Weights of a small transformer language model.
Size: 23 layers, width 64, 4 heads of 32, MLP 192 GeGLU.
Architecture: no biases in attention or MLP, tied embeddings.
Training: a variant of Adam for these matrices, 130M tokens.
Each number is 128 + 32 x the weight over its row's rms, rounded and kept within 0 to 255. Layers, rows and columns count from 0. Numbers have three digits each. The size before them is the row's rms in percent of the matrix's.

# layer 11 attention query, 128x64, rms 0.134, rows 93-95, columns 0-63
092:093095134086169090099146132173166111166100095129089102199129119143142082127088100106168162167158159114114150093126170106134088111156178143154110076133161122098070115094123098095086082177130078
095:102136153166122174137133130110103179113108166136037102178165166110156135118135146103127081162111200130123092159077149106124093070132108141153118096097142093147087155126060099103122175119134183
108:188131115165162122140136094143134201126170119150123177095117095146162070072160142143129113112161124117090109124096081066140126111125108115147162104125065192144195116148098086081113143103128181
# layer 11 attention key, 128x64, rms 0.13, rows 93-95, columns 0-63
101:088140124128139130144168095146150124102172104146193080149132121111146130096139116124140161146143142114109146092129159116139144156128149134095094123210218047075117144075125066107107176090116082
101:089168108135100099103178104103143138152151106114141072134199135125171141079144128159115158143077174172113130136144075132129098079120115151187157130074139131148095080105159091069122092152106196
111:137130120113145098128113093101133156128184085116133142123092071134123129150144124153105116079088119123071100134145069070116128137136121167160146157110055210150169134083132213120195146140156116
# layer 11 attention value, 128x64, rms 0.128, rows 64-82, columns 0-63
081:135190147094129112088106156139156168116111105123155088139186105162089100126100040163108084170146179124163150169143111160137135056100156153161129136124137084183139100172128089155117103150090104
089:091159117084144108151126130098174155141076133108121100100117131147122151136153158147114147121046170080183106163134136059133099123149117113089123135167104126109117155098147079021162152150172091
080:115143152167159146119057172166073145129114102113102081141175101117078078111120089138187155122142145159128060112145137145165145093127206114133142111080145168106151165154145146146168144092076154
069:110130096127107132183132121144158099111123192096166163140131120157048101124120099091103106198126119144171163140167138119094114120118158113220116149147076135178056153160157124094098103139109151
086:113129137148146175113141078160174055064148112167110120125187142144153138100161197167168093158104133108149092093110125085109180196115121136149131149155089145113151114104144206100146136100124143
089:151117138127190148158096115171116131186136123130115114078157108083048146144075093085176125089084117123144098081157134160152121144104150145125117169092092115158174138143130080141096218123133160
087:111172071156130119102079136173140167126128114120150134163133119100088114142087092095127124138135155064134151136180149163102166063073171169165141156106135122095075111145135061130149170068087159
100:093161032146114112168146164174098170119163150134110108172193135118114106138104054082135161139103170104076163157147132103089140115101143119127187169124133131134079160153097087102159155131106131
086:138082149131121140216099087082161075180123143100099147128136145180097136121182151185101121125100140160180087125104121081133081121177114125156091084142093180144141097152123138102115119189152117
081:095098162129138111143189209148114110154081104118133111053146125164183089104177170134125123119163133092115094123136148140114151121096048174120103121125108101186153119176101143137171105133084090
071:153108133123148112137131201139155187119147133207098108168109133122138106141180144043150168163111168179080110094071114133182097095126145153117139121079114139094157152130140120133073111116180138
101:147086188105131140142130135075138086107114116210070141133122102129145121163105144099092178152135120216158193135151119118133105064169130108105161104127120126128186097137140098120055133139147100
089:085146051118083124085146130151133161091184128117170066102168142125133133086178086166107122106139134068148143127171141116141157154117116142083131165145209157138125117086104119132161186123126071
073:115075110093114148092126098087165101114102162068132165113122164142141173118135229144146109154149104134200147088119115128140098194178105107072122129153077118162167139120075137135151131141093127
093:118144105159127113139107121141102156100194120141134126136204131110170104139099147218130148084137131110157127122054128121140167183144076118105128131116156039194104131097094122153143116139102077
109:170160170093140172141160070145119106048115113125148121148134135122132104120120114121105133153135138220145099106089119123131115142105213127185121082133181135145162084165105134143093128198082140
085:161131098155117134146151156177109130132138141162153072147131141107076096129147000079093151128100125141089104154183131125127089119113145126130177106093173113141164111132122100071108146152087150
088:101149119122117123143145129143091154119123088083155108104104120098164115175136152162097138108182135097115105134136095166137217141136255159142140081142123129098092139121097130155123086174079117
097:053161121094064121137183103109153130127096147135136082100105133195100138119177147190142110133159143132110136168158119106105161167087154125158079102149054122143088155080128150100174137110115080
# layer 11 attention output (transposed), 128x64, rms 0.134, rows 64-81, columns 0-63
083:151113119128096198049156125166111130159130195160144131159155083188076094117148086067141145114143146125096127126140136137140115165125109132161119096209051130119108088119152164105123124092146153
088:110182131082085141121091152169094133135066094126119104130076154166144111126158185156106123134137121157099107145204144122103118151111129120096093155105107121108132160123135142168071217201144177
079:181132088161124154120147107162121091152069123150124149113077112135122126120087031106182176091154100143148129094078116120085166127134157144158126148114133127157069118165219115111121124099173131
076:118138136126181160122145129131135129141180133140075149177162174094113160115058082102136125137090103110104174095101117204168095134102188082132090087173104147130163081123141123108077179099105121
082:045132141085117140149081133118163091100142129112093115110167143124213156141104139153094139091122126159207102132117198119172168075079148163098104140163116127097103116125136179147124125099173136
089:122085132135147106150165025171142142113066141140134147135091149108075148132111072169122164152142129107188151097095150148120101142143135105148158174079117091152128119109221107098118107169119103
090:184163066123152149117168097132100113175135160127146121152183087137100148108042116081133127081176113136140142079118148146111121171115108081144185128157078134122133121177171100059126147090123146
097:143161070187156097116178142181059097138103157083103135144200129122132160132112127102164113063143113105080155117098158126112116190100164110131143116122093169154152126120147108095129203101121098
081:116098154088139124167116123125140146133131083162073149142074202152177150124169086162142119194128146154111126112120087140142128110118174157105045132027172090139116156111112125140097135152116112
075:115107062158148121076102154162180205145147100097156112091126093153211115134170133118124092171132117159110113139142143109142099143145133143110114108218154164133066083129073122103144117135147096
070:225124133149108090122130106127120139126089136165110140068136153117142040129114056147150140097130132110104099171101134047151109176172118112116132139092131092145114109085102112170174143147178145
089:134148173120111157106125145076123106169075146169103181118134118129107051087151125119088174153179182114086137172122085107100084099184113139144142077105141100145135097082110110163099123197147131
084:103144124155139136108135161160144140078135126127119141147163070135110172177157202121085062077102098139115111114138141090083168119096086100123146123175081155127121186122130147053118127064144174
073:085111158085128133131105150124193127147142102124154158115097133085156156140126173158079073188098152146136095181160092176120140101102140130132126150052139157096147096106045199149124117145103119
091:077111117187055077088137178143112093116104158095123136105123089117111200135191142134154108136148151162145082143117160181148127142121073173079112148143148119116142165131105163075142124071164150
105:107102195121119237160155110100164130109124143148101072133132178118094134170115052104122142151119137131119120132086116069159100128094133165183105089101154144170127094129132156172178131103138118
090:167106159196180127152134132185099183099068171135090124169174098114058124149105085123159131086127099118092191106113126080089083143123164101158131078123133144166130138142154105094162143130142122
090:109132086133077194133156118067160101131121131097184108093103086173079157149139168093164116095122109147140142099088111139113119161155059103125163123136157148059082132110170105156182139093116172